From a checkpoint of a small transformer trained on Wikipedia: vocabulary 8192, tied embeddings.
Each number is 128 + 24 x the weight over its row's rms, rounded and kept within 0 to 255. Layers, rows and columns count from 0. Numbers have three digits each. The size before them is the row's rms in percent of the matrix's.

# layer 6 MLP down, 192x768, rms 0.0716, rows 0-108, columns 128-255
099:125091134114152115123093112158121113092141118106093152124136110153120132139095127160128120117089122115163144132139175124175081129153136123114112080122124119138142119159142132113140140143101144118131071118159137143125124147125143165114102103122121081108158087139156175124126133187151140115131161120136116149179112123148154109138105114125136093113149091132129151169081126122098138173105
098:114074120097102110152123112153110142146072146110102112075149117113122108083132091127136153141142136137150157165161147117137106132153139124118135111167139099080173131125106169117120155141120118112162114118132114140166139137132096171116139154114162087109098105094125126105120136109120109175138141106154097147111142078152142169135178115158107123121179128115130156087116197171130124174137
099:097130131130131119126133148121147138118144111070122140135083117156109122139206100129158151129091107120116137133163107114114110157159161084171168116172165127088129097099138133108106119129147108151144165116137146110134132125175089155109124122112155126171119167140095206183082141108098139180117142139177127186102150139117165184101126097105131136136161125128145108077117128131110095153110
103:145092115130131170131096113117103136214118139121119122113101137144150121112152123160121102150080128133089145151115148121192107114141133119153122111132112108092124158132112155088108135163119119150095132120136112166115123115140117103142096129145143135185156097089120154137160148076098097125108125100105110133147095160130133205117086133147141151113086127107144122130157160206126151146108
098:106130139146107112125152116147114133129134141156106126133152105110093138149109176135150149116146148124125105114141104131117161116168105142145137121169097119153113161146175152119152116170191124084171157137164188116106157183097096139155140161135124068118153105135138098134146128162142081151125114159169125099137161127151118054101121103161170154146115151074115159109164184144131151117102
094:112122156103151146140124140140145116096130132104099100174113165138141099084137136158108128153121130116143117121140107113094068122154143129144148137150112107131104136124106146160122124070132141135146168119120113136130092136101091153129142108150081150126098092118140090117159135100114139147121154144158095108123121159134152163158156171159087131075131086123156126150114149148121118174143
098:143153091148141120148167165118123136133138104175109119116125169107154135125102108149142141114157125098076113152115109112150166093151141141150187116089180142131102096137136107176137120126155095112148121143139173111129146124129122152112098140090116119109180098116115122080159170155174142111100135099153078090133159100143114094142157108137108127114152115151129114122123150137142156158129
100:166105099152134123139112184144163139148114143101135111129153139129111129084165125127113111126124155153088084124082119127107160151132108105101114120147156112127090066122124132138118098110165094104135132148124130120167106144110106128125139151163152139134154138110132137151099147095105144121140149112132107136106126131106097175127199070154124141166139124139145137078154105124098108159115
103:145121088148144121080105093136149116131076115149113132118123160125135185158074122105148191113158123153105087122131123151156138161128122083167146125110116164147099122097121111136118113143136157104093141155120184142158087130157127115078164150144110129153126171173123144151083148065143132103138167137144142166150132138142133105128129129173154131127139161140141155133126083120113116151113
100:152111111148120144135142174135124149154113123122130099110127141138127136177144123100084124140116125142137107184110112118129095154142105139128138138111162149167148112138103118130144140122117106106076115117157062125068151125129135143125164155112146120087096077109128118121170180103196100156114134103092096126165126131113106108140137121117140116130089125158140190139108127173138139074093
097:146129120118144126089116125107130118138137126098093159184183143099107154081138122134135145118110118110114075115154115120136109117124105138126075087096164167104138102139116147137085131122137118185145141134103110116129162116164117124114095103172103130127162152169111098101124144120155141103166178159154135166134124183143080125098129144169112103151145127141157112099102157140098092155102
109:094127146131150114120106128113125099118098138144124152177150086117103146096142132090137169155120133141117142143123114101165133098131091152161081132132144121108109121187122134126129130147140118145094132145105108106134160157123137152137108123088120135137130110168119148106120105141112169122093098122143116162101154169113081142156080145171178124133114075158108167153098163138116108134146
103:137094136131138146104144169136142126113149114094153128143143097142135127130119115116122173147161113140110132145124107145144112137146125138139135154156141132163118096126126137149144123112142115165125150124077170134130113129109155109121154130130121126125137128127126126169093114099142158123070183125134118103123073111157157104089159114084107146093112122134136100166155127113143094171135
098:141136131124146121103113095157125123127111140076147125148160070155083102141129150161146118154155098162126129152144110141122157121132123142138115136147121067125112124171134123159083109179147120097129109131149118092176145146140107132126120150130129089087119139163138136125191158186108136168151117069079164135134131124133080099124151146113133148091098138117116130147140148118137101135112
096:141132100082155138140134126160148115114117099105175117139122107134152091116146174119126094148102126156114083113148177106108142099138142144115132131120140136138117153117148148151128134117128131128119147092188138090104111123131120141124139135121151134097151133080110125095158128134090156099137095124126112124111135080143152120111173114121138136135130146151138096143147096136144152091092
100:108155103089130160136169110111107128131140143131158134159108140159092177122092122185130153150115138139139126111117131150140118104127151129136158155119039128122144099131134132137150148139136086102131135131135109160109166118131126161121160087106122124096144095141165152078095135123151115150140141133103117115091134198139116123114117138137143147130163107105155106101153114119145112089142
102:143124139132111119138111131104126116098151122143091146113113173117094174133134097120117121088153107124171109077139140098154120107103192130139131132176133098147142128118130138090134122123155124118115134157112120106159083093123169108173191101130127107145106088105096140089074149112142126118164139129128095094156102143160112101108069143107120114105094140142094106097158138102146160093109
100:123144139089131120069091106082161167132103157107113150180146090172105112121094149093130107153117160147168125091158132152174154171164061130154104124150104118147118125159156123145088167151119170116146111140165111128114144135136140110126186120095130116067125133118100109118154146167157167106137113164154116151160172152135073130139125147137115168103103106118142132100108153120161142087130
103:114097135104184119124098155094118115128079149148132147119129109158138155105120140118128153068130110148128161128110159132129130160120063119169147146116106136105129117116134147146172119118114126118190076149120124159115141118111131134103110096159128112144099113139115140136095152122128126113140080127158134101150133122153157095124114142061136115137081111136111151097134121100122112167138
102:121126106128148124114125111111108116099111151147126138100105133144144109113089103096139109108123186067098116142143150080122168161120149157099158140179208161112153133161108126161171103121155141114115091124093144156087126123104094115132120096136122139119114132102147160145111150120111165097116123145091109139140130099159157117117122100131108157155119108107119132127117178115125141144135
101:124181178116124162138140127127147155130115111123136119145190126145167146125100169143146136140195119170142173108170122114102094145142131176097117108151162153118124142164136156143120136118151126155134155099108148082127159113143146132142158159111149099122169146145142097127111150084086123110124138138142163078135113133142119158167106110104144152162126112114113104167130103141152145119120
096:102140122110157115118084127135134148104079091132106119128128145086139173079115119130131122096169089149142119056062123143111159103095081098103107095134146111094140098140115124132112108165177129090102127147165144114176125131156166111099151100114109153147126149106153145144131137104127134158110117134132116103089148115151160131105109121138102131092129105135092110157121107098149162092125
108:124135143103182146114093149127135149126094075101137148107091155121117111133130137121122116162120104120110134077122140139092123108075141106151131182060172125115132128141112091132096142137123130158146142173146146135111102112114143134130193141144179159148160072137165154095094117115127139119093138135073144117087117078115139202150114126170162111137090143155154090122113078077110146124141
100:134134144094162131122120139126105107146150144126113156148127128136139170118151123148125104100127137067132139165155177102123112125109151116108114115155114148147121125102103132152125083148124145119170114110160132121154151134117127151128193146118104065154141089131083121115105188141109165123130094139107166155125158141097139121149101122112123134167104105112082186145101122146146139096136
105:134125146084114136101178103146126129082113131075134174134109157141155144153124120069116147107147135139137126112152099130136172135101095073149108129076142113135122129127117100095110109118182124153138142097146112101164125153136114126092096127161143120152140116111144154108119138135153154136071133125149100119185127158108085109128135143089110168115088126081134164168116104118116175149155
102:134183150106111138138102103130110100134154127109112146110141131080148134073159106132146093147139109119167084138125118110162169122060121111157125113119143096093110101154155131141108119154144131139135171113100178149170129113074107126148117145105106113092119132130145134116123124180112149087114149122140114126101167104148151163147137116108098129196101121081119139104123132108149129137118
100:136132137170159155130052080132148115089135126137128127121116080113140110087128129137165085143111097146146127115153112177132137118123123173126111130118158147093173097174149126136083154140078106155144157132143143092165150132145163141127089163135155152130153131121121096115148128130135138120131136109136129143096130068148089166167113168144120135142150124149124087136130144096135101110106
103:092145119132174119139135094157120161099134152106082092101148079163107118109127156099129171118100142132137140148109139105076114111158115120139130155091092152126139146139137149170124144136102128062134102098111120110052113134139152142144144165126097102136132113144129094105133141108112098122168082124119145126160110106110136101147117161156135129120109113127115131141104084122096140176152
102:086137142114137136094127120136089055145131172105135116134112132125108147132133123116159083168100115134126154138161128093179131135142140168112126115114086152082136138128137144123124120111157115105131177160143135184138122137155136095112113164155104187140142133134131133140103116132123147134116129141139142168135133093165105142152111145159138168124152135136143136140129115108123124124139
104:162114143089100142105113084098106121124095137115126123100152096165089128122164119105116080142128141171139117101166135149157100071139140151119126127089153118178118142155126133123132161149150135150078128123087130130138119128124134131117212132119159100127128122116096086124141128109124127085121119148147119105138116113139125106151039110097093167150112151160101119101140147109175138139101
109:101139124123137139142088185107126115167124156116126125147122133093177141108144149144159123118142136113131076146139176151098118089106148085140134125123156131125150122116144116106112149170094124149136063108148116140070118127116114127129100076149162083117181141093144115157169127150139066151120048131130146147168085130123136198133156148119154091162109127139130084083114159117154138102081
099:162136134127125126113141118163133155141125117128119157112158109117089106154121126130081117085145126146108073101122185117153143132129105120131117152105117127146163107145118147118154123109086144113110143170148141103144113131136093112079124134131161117132112131096137169140104171168121151095138163167108084135101131078140123100111129122108163146105153116145147130151182098173124152150142
098:141162154127115137114107100119088122110158131068117095119092142118116140084121118143126174091143115152062155096100115083103088156208096113129143119159116120140141144165124125117094112146100116136105096161059136158147175157128120106147125132143121111133142086119169157072114135135112104100074126100146131178132161107129147109112095130131156154102128126150082125124134122154090140142124
093:159165154125111152139128116153111134135126141148123128129100152132096153155133137118126110144097088137105126120133098120127104112131123138142158143057092131142109103094090112158146119157130120147164135186123145120170111113117107141156156080138114092139141143109154149113137134105113097150078092168105163139128106138154112044101104087091094127137133124152088168126130119127087152173098
097:142127114085106121118120147130092136146162146132090151077115111137178178114141106127124150072185060130112150161176154098134117176090148111134155111083128097164098112117115116116155110146160121106090092128137206077135142111118141068128098091139142140122139107155122134135118115148133117197128169091102114117145107094170151090098135090076105108138111103118107104129140122148122168156144
100:131152116121117138148162181165153141094138130181110137172101096127134143153111132128172137126110116145172146093141136145137106088134116114173077163111122137168145148125129157130138144089162142139117124152116126124161092139116122125119187156099162133117148148106139106135159112165128116129139095131161148127152113112153138135093084114145135153103169153170127125143152154074148100086081
102:123132125140153105126089105165123124113095138177132146128128113077148146117117100138134111081126137113175123139154141078121145128094098129148140145100139130140157126111138156135125142147147141110111119154126141109140111124187105117111133142147114101119163134131136115124151124113135121151140112121117111142118166107161133098131163122149096148139097131127122107148059097132161157115136
105:111137125148133142139132119105129169132158141157128118136112146139136152143114100152117112110185072098160100113126147126160168145104159128096115141139121120104089104140117142147135148131147148148129146124142131161135120194126133139130115075061133190140137173132129143162164139111102109153128098137136128138140107112141123156108156099154120127126128131110097097129136171130137192099132
096:085123102158170159130130130125114144115122122132143091115136107116093117097197150128129145104150144157100100069117117111118155100105069156119143102125187130132141144136129174153165151137137146088171129116146087128100106146145143137160116078145123171115081116155116126095120115152139136163123138134126127143107097112122093084125204134130090102131128154135107119153130076121127120112109
099:103117089144109150119089113129127097113101122155126106152094186109155122134097156121131113136118123151125145115123186138133125062127125129139158122104098086129131119126169102080100119127155136155113106142079150098115131161138171140125126146140090111154109128078120094142119105146132123164122151108117103141144118127087140175100077145115141157143105145090178113131141158150148073099114
100:121155149188086129093102127178119147107166115100118151141128154119103123126098196113140144120112130088114107136139115103171105161118137151129160154125113118133117107119154101141139147144058166146158116156137136191124125123073142139154078115128121152159155157152143136098093095108173114138138108127128109129112149103131122087145127123128093092162154091137140146088075117120135100092093
096:113156111138108141132078098134127084109142157152091087082123095121134138139129164151076109135114121136143127149161132133112137128133096134151103166110144112152136114108152078116095150118136126130143075124111156193139110107120101116104092138097128106086166110143090086171127150119126136134176153112088117107135116154133147088082125109158141122119136134102105116130115124128152124109125
096:145144175111117114107144181125132127172122100162131110090121146179156104132113089156127093181158141130173100147131132152147134135133122132093130136107117086164116116116109110120140103133135140115116087143146137097157138163122144129148093124103092172148119135119127150127149110134150082142113092159122155107131103124112154117141116128104151133113095132085104161139167072125128161182109
098:125150189106142127114078099096164122137104111116135108088140104128110137129141102155148103137130174106176136189167120118117132120140178125102110104140150131112121144102160132156136114101120129133108141106133137154154112128126124164098071168142133155189090112123120129183150120108110138147128156167118147098111123172145140158116103112097140130166173153123148127133122122141159113079111
102:129144108095101133130153139129104096114137111129108143103125137127146148102128154107169105152090162132120113088106108116117086127125115128106108152105118168095115107106130156113171125151120130128093138156164152147120117093138110124124104151150120100154119137118143117120136153130096162171109141136147101099130143146115156169132133115088155134142117139124135079121140067134137178087138
099:119155166138065126119124144118142144124150080109112110096173113118162107164152089148138135146175152151122082100135115119167174152105145121114105131121125078164125120124148117104136123083198122124109142136118116130138101142109154146148210105182126153133122194123153171168153122120145115143126133126158126159135117151097098186105129091129138153133095132137132133088130126148105120089072
095:159141137136125145154109079152119158091147128152158132162057123095178166123127147073153120130108132110096075133115141116193105113114095091124161147113152119131143100122098130156125125132148110092134111148140131140105115125110117138130125108101135145096110105150117112111160156133089145095145140113136151097121112085121125134122156134147111107153175101123110117149154120144147135114132
094:145107081136180123140150106134126117086130114145144109115143110085103126119175140135143113115161140122152139115137147122124075122090142137137140133110125143169140124126085122156147131116169150160138159140119135139093100166110156109102090146152134157168110146102129141115149137151139128118132092144121129166115118109134116083165124166140137108121135102132112117088124095182122161129118
093:109129104114163135141137125165177182121153131101085129113130105146099104155145107185171178151137162143125086082118130141095117126134063104118114132154122127156114094136131100108139128164099157163106106114143132149133104098133137150160137139165147164119137112116108133151119096097124124170139136114129133071081104145118118172137131133112129099099099135123155124108165159135106143115145
097:105131114103125175143118114142149130155166127107077127129126130103143129126141154139112139087133145148128100112118115133149102125104173144165129168149126134122146194084137149101161126142134150096131125117128122140080082097134119139145023128088110123179107156157117122148105142162072140131142063143100132103107147090130112147130118113164160161190114143151144143132123109133116151103123
099:127112122138077131134109128118134119114152090081121090090113085138108123124138068097145130112155130124113090087126124106160101127122141144082129157080108099141118135108120184113109124135136102114104148095139143123111112158122122139133178118122138117086158133145112139100138110124132143141118132128153111116138130143120091118152108164066126102152162151150146150103151121110142127136100
098:090101121116117131132131121099120179115153119174149118111132124113108137113106180138106160140122093097117117108109147151089108137136128087103140165087138126145139108085129129121130138116129138120153146106125185091101149133138151101143169136136174141120147133080121160150099102139124102146138128130165109150077157105127127195137070119119110131106102067129114114108128113149139115096096
100:137118094142129127113106106147124091102124144110131075156120113117126129113173113163124099081152093137113084135124124088126134105104164116133164148155110079134123113123145115122161103182130109105145099143127124099126149136095133108120153095163090126110150125115116128151125150107045127093108147134167110147163116124106138138094127118139131141115128156139115122136112157134112124154138
103:104189147141121113159122082143117101101076135136103128130105091113145087124113176115136158126141148126145164151132142103140083164135138099132028117112144126119126121136114119163092161167147160108130157112159135152100108100134110140141133142156092171153141158145107122123130147091130102099130101142091156137144143110105137111121124150125087141101119136144118116145088139142114121087076
096:166135117114079167140125138149135120126134131111125119125173164186153174132118107099103112123137142099115151129101136127162147157133150115148150161092170136171163139120152114122076142149088110123158121166161123078123134128115161129122133139095143122099137121114139176140096107172154121124098142131111089139129102105109141170122106083120177107106156103080096067130161158140139115074117
098:157126125131127159121157145144121158141143093127110137175134130091132111125125139122124092151161144104141124115137101108123161123104132116109175122121137149157125159122131127108108079139149129078184132118094119158114125111151123126128148142086122084109158094164131115150159111151087144104153125143101130117075160117111145068096116081150089141130144098108139137134100105125126120121171
103:158123074153114090130112105139100127124140119115145085121116134113164155181102102113086131153117085130157085189147101097133114128109136109137142114104096124112128154080137118109164147166107147105140170143121127095107104109143142108119111128125124132114086149136086114104117145106100126140144133172139122133122117117106129152131164110131126114108092146151132107153104108128110151102051
104:123143139130137102102173154130157116113108145142160130087136151156144096111095160119136164115141127123120151104091097094121126119153178180079109101142109141118121131149156152120129128130059130150103123154100146108151179143145135145109143132148169127093134168081144117134098118130118096130101097164168142178134102103129138137129182130112098109106154132136114135121109088083126166102160
096:122130160149132076119146149142104165098130163077139197121098163138160157131164168137160132134146088127102154098109092144161065134185145128104120074186103120125114132121123083126133103121150138120128164128197158115169143129112150149144101132131099098094109135149140126138131110147131127107140156149158113126139139150137138112118124133133179137140104121128137115143120139129131145125150
106:180133113149086132089097122125138114110120132115129169156130129198150118128120111114145101109162125164161141112130169136085119158129094149144094167093107140148120155141143134184163152168092125113168117122131155139082179120160084132125110132139151122106142147149149090113163112102126125086144124139098144136123144135126072123161188143122134119115114094174118162090095132099111103145146
098:098100143130136135112140129103088151125087082077179065193099150151096140126130173098123154149144134144140160098139111102165113173134098132129150123155128165125099154112114175098103133128162118117095161118149128118148149153144129150134128119127147168170125111201140150129140133109180111119112152131136138131167138125094107129182132150061108103164129112174150131164118124142132131124110
103:116116125128138129146104132141149149122120146091151099150123070121140119140125093104183056142081114138109080161089131123130161169123148124073123115099115100104091134106163139146117116151103114100164107159113099096119134150099160162098081129142152180117146122127149120113098107145179077139167133122138156171159109154150164161110131129119130155093119116118110096206108115093095151127144
099:126178131130128128128182159122153170175121070130107125119131097134142156129183108122144106070175145117117106142126136136124153147097139146142108096138157140124101120132148174140103102121134147148126160148118108133112169128131124147149135166132122112131149140086117176158149121139117090158104118127130086115095137204149133133134113116134110162110065153154120125166099210113129120165138
101:099131104146128118107118181178129127089161123095142123157137154166145107104136165144148107085130136156142129118139163079141133154118154105118139109142115132164132163155121119090099182144198135140122103108148165111120135193147147101144158116136127143093131127121117136157104114120145117127109101147166087110170114126113158103113138102145121133097172130130144145100149126151097126158129
099:089157116105120170135142118177113089125180166091107157173137127078151133165172123132168129099130144103158103154157110104129197107113132092127126096119123137099129116156073134159120126131109112130157096132137107156143096144075137138112125071150127177124114069131121146099097177161135106134096143126084120128090104137138137171114151147141128120096132107081134179134146140143125138131125
099:076117138145129139138132102120110112155166120119104118109125115133124147155120092089137112106142146130082160132114125125162131139137134172061113159136092105101110133149129167136110137100089095113158098148122119107149079139123116112061102131112157159138102100138137155140134135146153137152132113153165138136101155141142121086091114142104143122135121134129149109139124139098105146113128
099:149076133127124089122160103084119123147134121152136078121161121175133162091110102147122126142100140091094137095119129145165195143125128162114133106118070091133148156129153177131147116100115098134145091144167119128146092125128132143163149150127159136126124160168122137121122135144122152174133151163133103150151132124139116115149132144171156150138151086132134109123105148142116112103115
101:108138110106163092136156152136125126119155128126136133123155108144122149126083142184150150088156153122118108147084135108085107145176181146135145149131144143132161109130127127132125108145106130094121124117107136086121168171104103131097181107096131100154153117148090118214132165083150176131097155131117135108166149171095116148081117120100142087147152135127126115083090170148150127165152
096:143124131115140127118100158113131175152125175124114169061111168147119129132073128144113149073127120138148152152089113175116138132131123124129174124159075064111132131120126135152090107121127135116138140122118133131144119131131160152124118106114118152105142158142098126130114123115119158157127114092106174116099130131132143116163130126149128122108146150123157072142126127141154139107089
094:157115120111104142110152172110117104096112134134100118086169137126118128133145131151162127102162097125151163156192127155075123072105090191125145132110094138055149154175131160128089140157096128178138107128127161131164091094187064147091110142113117136117148155118111125169095172096124109082122156143095137118147112126093123131154102110124134139118111135165131095116101098178133144161151
097:117125112117142124129111116132105127181094109177126157128109145144134125132106162150122128128118160134129105120118131145089118127110117170144151148097120123167106142136116108116177115169159103142119141166107138154154118147106126150111147063089101102126144122113079127138120063093075107156167132160129119122083138148134132109104092142106088120149139082140104143131141165113099143117137
100:113126173106085141145159160129143152120146167159129140088136170136108139145135103139136129102152066155139090098112110140109147147162177148102159118112135139108144121111151104119107094191096114117118098115170140128082146115127144149119151127152123147124181076141152103154108112128156102165137130094152107094127193165134100118106151081113153113104158164169123080136116096117125126168129
098:099136093149133119107138128144127137162145119120100083099134136148143071145135131185123153133143142137149111115114125109116130132094113114134114108092135183135118138148125150140091118105111119125123165128152104154087135127145116124114125156107128087129143133093118161136114136135124108139129130116106154130173094119096152093128096126110125100124082162114112080074112112093157102135121
097:131130114123079125155137118128108147132175154141109156129148106175070075135127132083096163216159172132133165100138132163136103153107112115129156117102131139138113085173093112093141115142149127126133142119151138112110095084124139106109136137102111136131170105150129159118123093167150140089128139126103132175156107139146120192109123182135151144183134132128098101089150104114115114106127
106:123099111119127112105164136125137084104179108177125119143109111144146119158129156126084124080109107162126119098110110133157117185141121129156140122112133113194101131126115126120177097116140094114151101112123138117138112134118121106144177106148126116117126106172157117111167112109123135128127077122123141114119157161136112079142146167145128172130147140129136142149111159149102109116131
097:136145103105126117092136134148104147118148095096136108154148115115136091159143142073117122074116136146165118141110125126113165122128113139127135125130173104143120155084141105179173126133158126156153156181148149138099086141123102104149111107087127136121132164127157141116117147121163116124126115171103126123163119135138144098107071132152118148065165077124155146116126128084152114089151
100:142125144152164108123159141114189156101147125114161111150091107132132142148135108119121125104138125130129116181123111083107152079166143146156184130092164108143135141123110116187167116114070162135148097174106102125155117119154157145108132117116144124127080109138140117117137129146104098133113179120153140133106139138123139136149148136145103106104112098100139091175114096127150185137144
109:118161138130092133180092125147155153118163151103128109109096146091113082160129107113142107182109148138158109101140095110146097091118129143110136125106108133082128113159109128106113131112118146159072112135133114084104143162103131112159142185123147146124119159131162101085162130116089106109132125158129171119115135132143152179186113130148115100104143094121143119125159146093153109128107
103:143149169146109123129123139142128123116149148118112102167105121172132099124140124143138157128122140130138106106129102132127130126197082116120079112149126108082102159176117168104120141130102121136106167118073140100077089151147133079119113151143110154089055118118192135172141115071101099145113158135126113135132115117123099160168158154130152160109135110129131135113116127135111173151145
101:135138069124148111114088104115142156125125111189119099107117121150111130107137142127093149125142101143123114165140102091115123159124128125150152130132170110123158134103159153149148145154098128115116132117137127103129120136122118147126134100130172122115167125136135114140100138082109144145159156141115152118106153098129137190152122114149141157133160081114163145102124093171112147089153
099:120150079095100150139122111104153135089135089153119159120134118137147096103109145123123117138106074115133123146125115100095128116113126156121194158142132112118163143100148126159145141105144138132139088144116122133115135114074158174156121123104098125157112054164130178110130182098149099114142072122104133137141080154133148142133170137112123078105116131123104101133157089132150179086122
100:153095142091128118125068186088146146073078171111127155135129159087115131108121121139122106123156137129138164142149158111097138115125128136104122142116154164096102140144157119121141120094141147117104130108151147133143118123109164129148119101162095141163172115163147095130076125130133157089134112109120130099164159092145141172164122156130131131155143123159184102104173103143110124098129
101:165156107138124111107171141156153097139146107118134169116188107185185127128104158116094160129091137096187134104155123127148122148124113161165191108124116157147115146107119143130105111136117147120134136120082107095093167157152146127156108138152137128116127123098095073110114147117101095126144164111127105174146086132120101049136079074110129160137097118123141154128117109089121124129109
102:150126159146111127146087126120089128180161160139132144133095132120100164135124155086114136127133149126166095126139143126110090105136121131154139129047135152120086141124155141139122155136149146081118096097115097138109149141115144143139121121140120156132100120162090113159175145096152161098107099148116125082136127112157159133136108079107151123169097151124158111197109091100144136150115
100:109102153118117149128100152139145159129119148110138129115146158131104148143139161139123156100124152133141166139138148127094131089173115111142185125116128118141115166112104129117164147150150124111128113127138113134099107124120104137104125156128109126137122080118136114134154140155145147121168125098113136157098143145135147073131153135104125164121104108094117120118104150138135149140102
105:150096086157127138141146145159143113142153150177157144144150114125148148119100115120151133141178117106082126110120165102066126116066122166101117145162135091161134151118117120158119125114132107127141115118153183114150114145114124107106100170094111100109157090112181153142096119141140107109171128166095146082105108118162119076137110106109184128107159148117146099162127106095116125140123
102:148135153139123154127141145118123139134129185098121079128105083166139140128119115107147139151142170159109158144176133124144119122169178089157166115114134159139115153128063150127101107108120115142143114129150110112136068145142148122145134145107138106137150101112138128145133177134128120102152106167164157155162107119123134143139106134123138100148151101151139113147146092117124140132134
096:107124161097122148130172155127125140155141131140098103144147114112122144142132140170143147140104123150087112129105151164142121138143098141115102098078137116089125153152081114105138117121180097102096123106129120130135150154145136100124175119127126164099140092158115138114143149104182094123132118149108120115107140116137147143128058113124130125123104146135128159111107101123078146170126
098:132140157163108138146132147124111136101142137125120094114101173142109099151124139106140175121103153087166090155134134096133097115100140136167110158127076104119150164119125171110163122116141151171094123133091150152127091119144111112150097124117159162121112113136086117120117125133153122150143178158112152118135102137110132147143139148136109150079144150135146131099110107167138102118142
103:152158110115126096152132123122158131119132098144145128123126166124182182137142101139140154115094137158148164104135113124126120105156136103137126163087112120126118127167125148106123085157158086126145123138170101129166095081129126111181107101146150120091159119080132158137115088106126091130084126130125141096133119122140125163105139118154129147145106130142116106098103114115134130150060
098:121151105135139117132140138150106118135115185126126140143143105132116134117100112139137128085150127143107123160087121134115144113131097150142159133143127124128116169128109111132149112151166128151150149108151100153135159135134163167138167141173167091132118128150142122133098168101100101193124168126165135107098103107115138150144131103118131110123141156147144111099125142127085149108151
101:133149145139155115114137114165136148114127153147158153103130111146131115163125116151156109113139149119077094137113156150152122108104171160131120136125114127098138140130122157156132119076133144111106103143142125153143149158146109124107084145128103156132127162154120143135158125155113091093157107107134143137151119145126104200128107101100124116162116120121088102190102133089131160100158
098:150091128105148108112131153115105150167135140113144131137143105143099109108128110174118160121115117107102153144099156143158121130138096106117116114140156139155117150144095155123128102096096096097108153105141080160122107096135137107124089121137156126167103148105116185160173161115127140106144141141141127143116122106143133130089182147086141142115159115101147137124115168123078099094108
097:072078109147111148106137112111146151133132166133122094086105174147091129112116109113157121113117134168140100107101123204122081138124164153125150108112099149114133152142146118113130135171126139092126201155129144087138136119137152109156148131152124120143133128105165147118143138115138139152158153143121153094122141139137130184188137084166109121119155116133157110124149105133145133118102
101:113144152128097134136125115086142133151117122143119177147097118161090107121144124170104149080130106109122144104168124124185104128100138127099153106147114122097126122117126095131117135145123148169097094131087138189173098156119095143117135122145132196171121129138149159129117078126133160124121109137112112130130112100114142106123055126126146142136137119100086091113116124125141160156122
099:090150178117125132122136147125137152150130147145127124106089122090154140110146158161105105106091119150140122084145112151127121112131125156139121127123120133098148097103137109163114155164118144171139126138114177144133108106120101119117147130128111105102124090141101116160186128095142128065123165123141205130140134118155120093120129149145100157121125083122162114126116095146144096063117
095:107084081078113108115136129115077146105144155106115119153135084117157148125104151086107164096102139133138147145131150097152126151104124144105145166154144127147113134119128129111127109116123158118118119086110140139068171131109169128111115112150146126126095127078090104129115144123165107131132114143152116180139105105112148188128128110125146129112120128124175138135171117130121120191145
100:104119111099168120127125128115176125161112133159133098131128116114160172113102118138133159085131130157125123150099118146112118097154118150113125146154165103092094120128127106161112143114114133123126116151127154104141154128152105123156139179154121114098120124117146118139150097122087148103161100114139133132177175069123163081131071138119095124144098165110123116124096141109144174145138
099:137111116135098142162162117154122127168140113144151127153127129124133157165136138105101179086194155099147169122094124148086094122135132143140122131133174122164118162170153084129152152172122155142136112087160153162089129141126152136121106153177104125148145132128153097096089101122092132139083154113139146164147150110117094134121111164093145166140114105122137135126150122146162124156135
099:105137123122114130128120140178136125112079134135107139123092141156120103191122124093131127121123131131099092115121120141121120145122118110093109135091139143155156125099151136113116149095123162156117159147147121126137164144135073122102148141076150098184100114080094099102093134165139134138114158143115182082144113139124109177105103119115133121079137160142133128091105209132148134092141
101:161110161108109149126096162097128155104158162156093117120136139106124136106121157136113116104126164099123116144108126121122139120153134146164154144099101116130137106145069106121068120092110131136124149108123091143142124171106172146114099104106137124168129114151129121073174115130129138099116111154115115130141112106111097098093101102103125118111141138099103123121105105090126150143113
098:148117128070120156143118102099112144117187148154173091137152104113136117132108157107127156160151126145139118150119108088098114088155126134143082127141163145107153101137150138141129135155092110136115108131180134112102106125159113118130110117153117095137127090141137129120115130105155092108141136161175120186169154137137096039132132117109130185089147112162134180131116132183115107152129
106:114181124121156139101107127159109159136119136109126150101163097133155131128130126127152123175117121191152125147161093158151114150122125109125127146123105123128104155147137165102119132141120108111157134129113108144134096134100092173120153144118136142084186122154112153082145131144115157118158103105114128146114158139110151210140083141108115164131135120152171169148155114128117105150152
099:130128111168147142156155149121158110130127141121126139112120152112154136114121129136124112141137100101140148120112125183165132156134137092150125142097119159118144127140149092138159106120132142137127152160130124181083130145112110139142122156130139107111130181122112107149140105108124107111109093170176095131099129085129095119113101146152097121153148117143130152123146128108159142139136
098:130124110180143153137162153129104136110178146119148099141170141139146103124141159115116149110116138097124140169134092108143148108093132136097157125074127125131121103120111131112123108131141096104138114127094132109100142037117122145117148169144109149121106131109125103110200146138149135140122136104128124152139090144130118121120132145118154128109129133120131107146130117103114112142110
100:166132112070159123131141148117127128144135114130136105127098121124107158089113148112094127155160082154129167138133141149133110115106109139111200121168107132131162121164156107127086126105127069131131119118102101138095159105085153166145103122115132110158107122141106078127142126115083082106091142150128113129122124110127118169151140085115128072128167105122086109130084123112115169168176
107:145129139134152128114119105124109090165090121159101141124155153092152126096142131090113138149144106097138148118121158113125196134145142116090083126129138157115159098115131141124172151150153114123158095124110163117171153166144050110129180099118160141133146175166129099147118132150132126127107136135122148134165141162101150148149099099101151110147135133137095090141096175074135114091119
107:139140125137117136151136098154109161121173157131119117138110112161133121095112143109112114128108129154092103130130114144120115127120156059131148107132121104087101116161117145124126150139087087101146118129141136120171073071133123139126119147127113185126150166120113111125130120126160097133123123121104150109071127159115107181127167107132118144112144097097126117100141135127104123078122
102:112151123127113106143158125136111137134151120161147128089137133103154124111144131137144130106133107136135096147094126175091119116128125092094132108087107160126136137094134159104113120133132114133153141119126149133162125128158129104113127137150052086103108141080153129131148206120142151102115128112173091158120119134158142147104147144107121128121095158146142103122110118102159088074125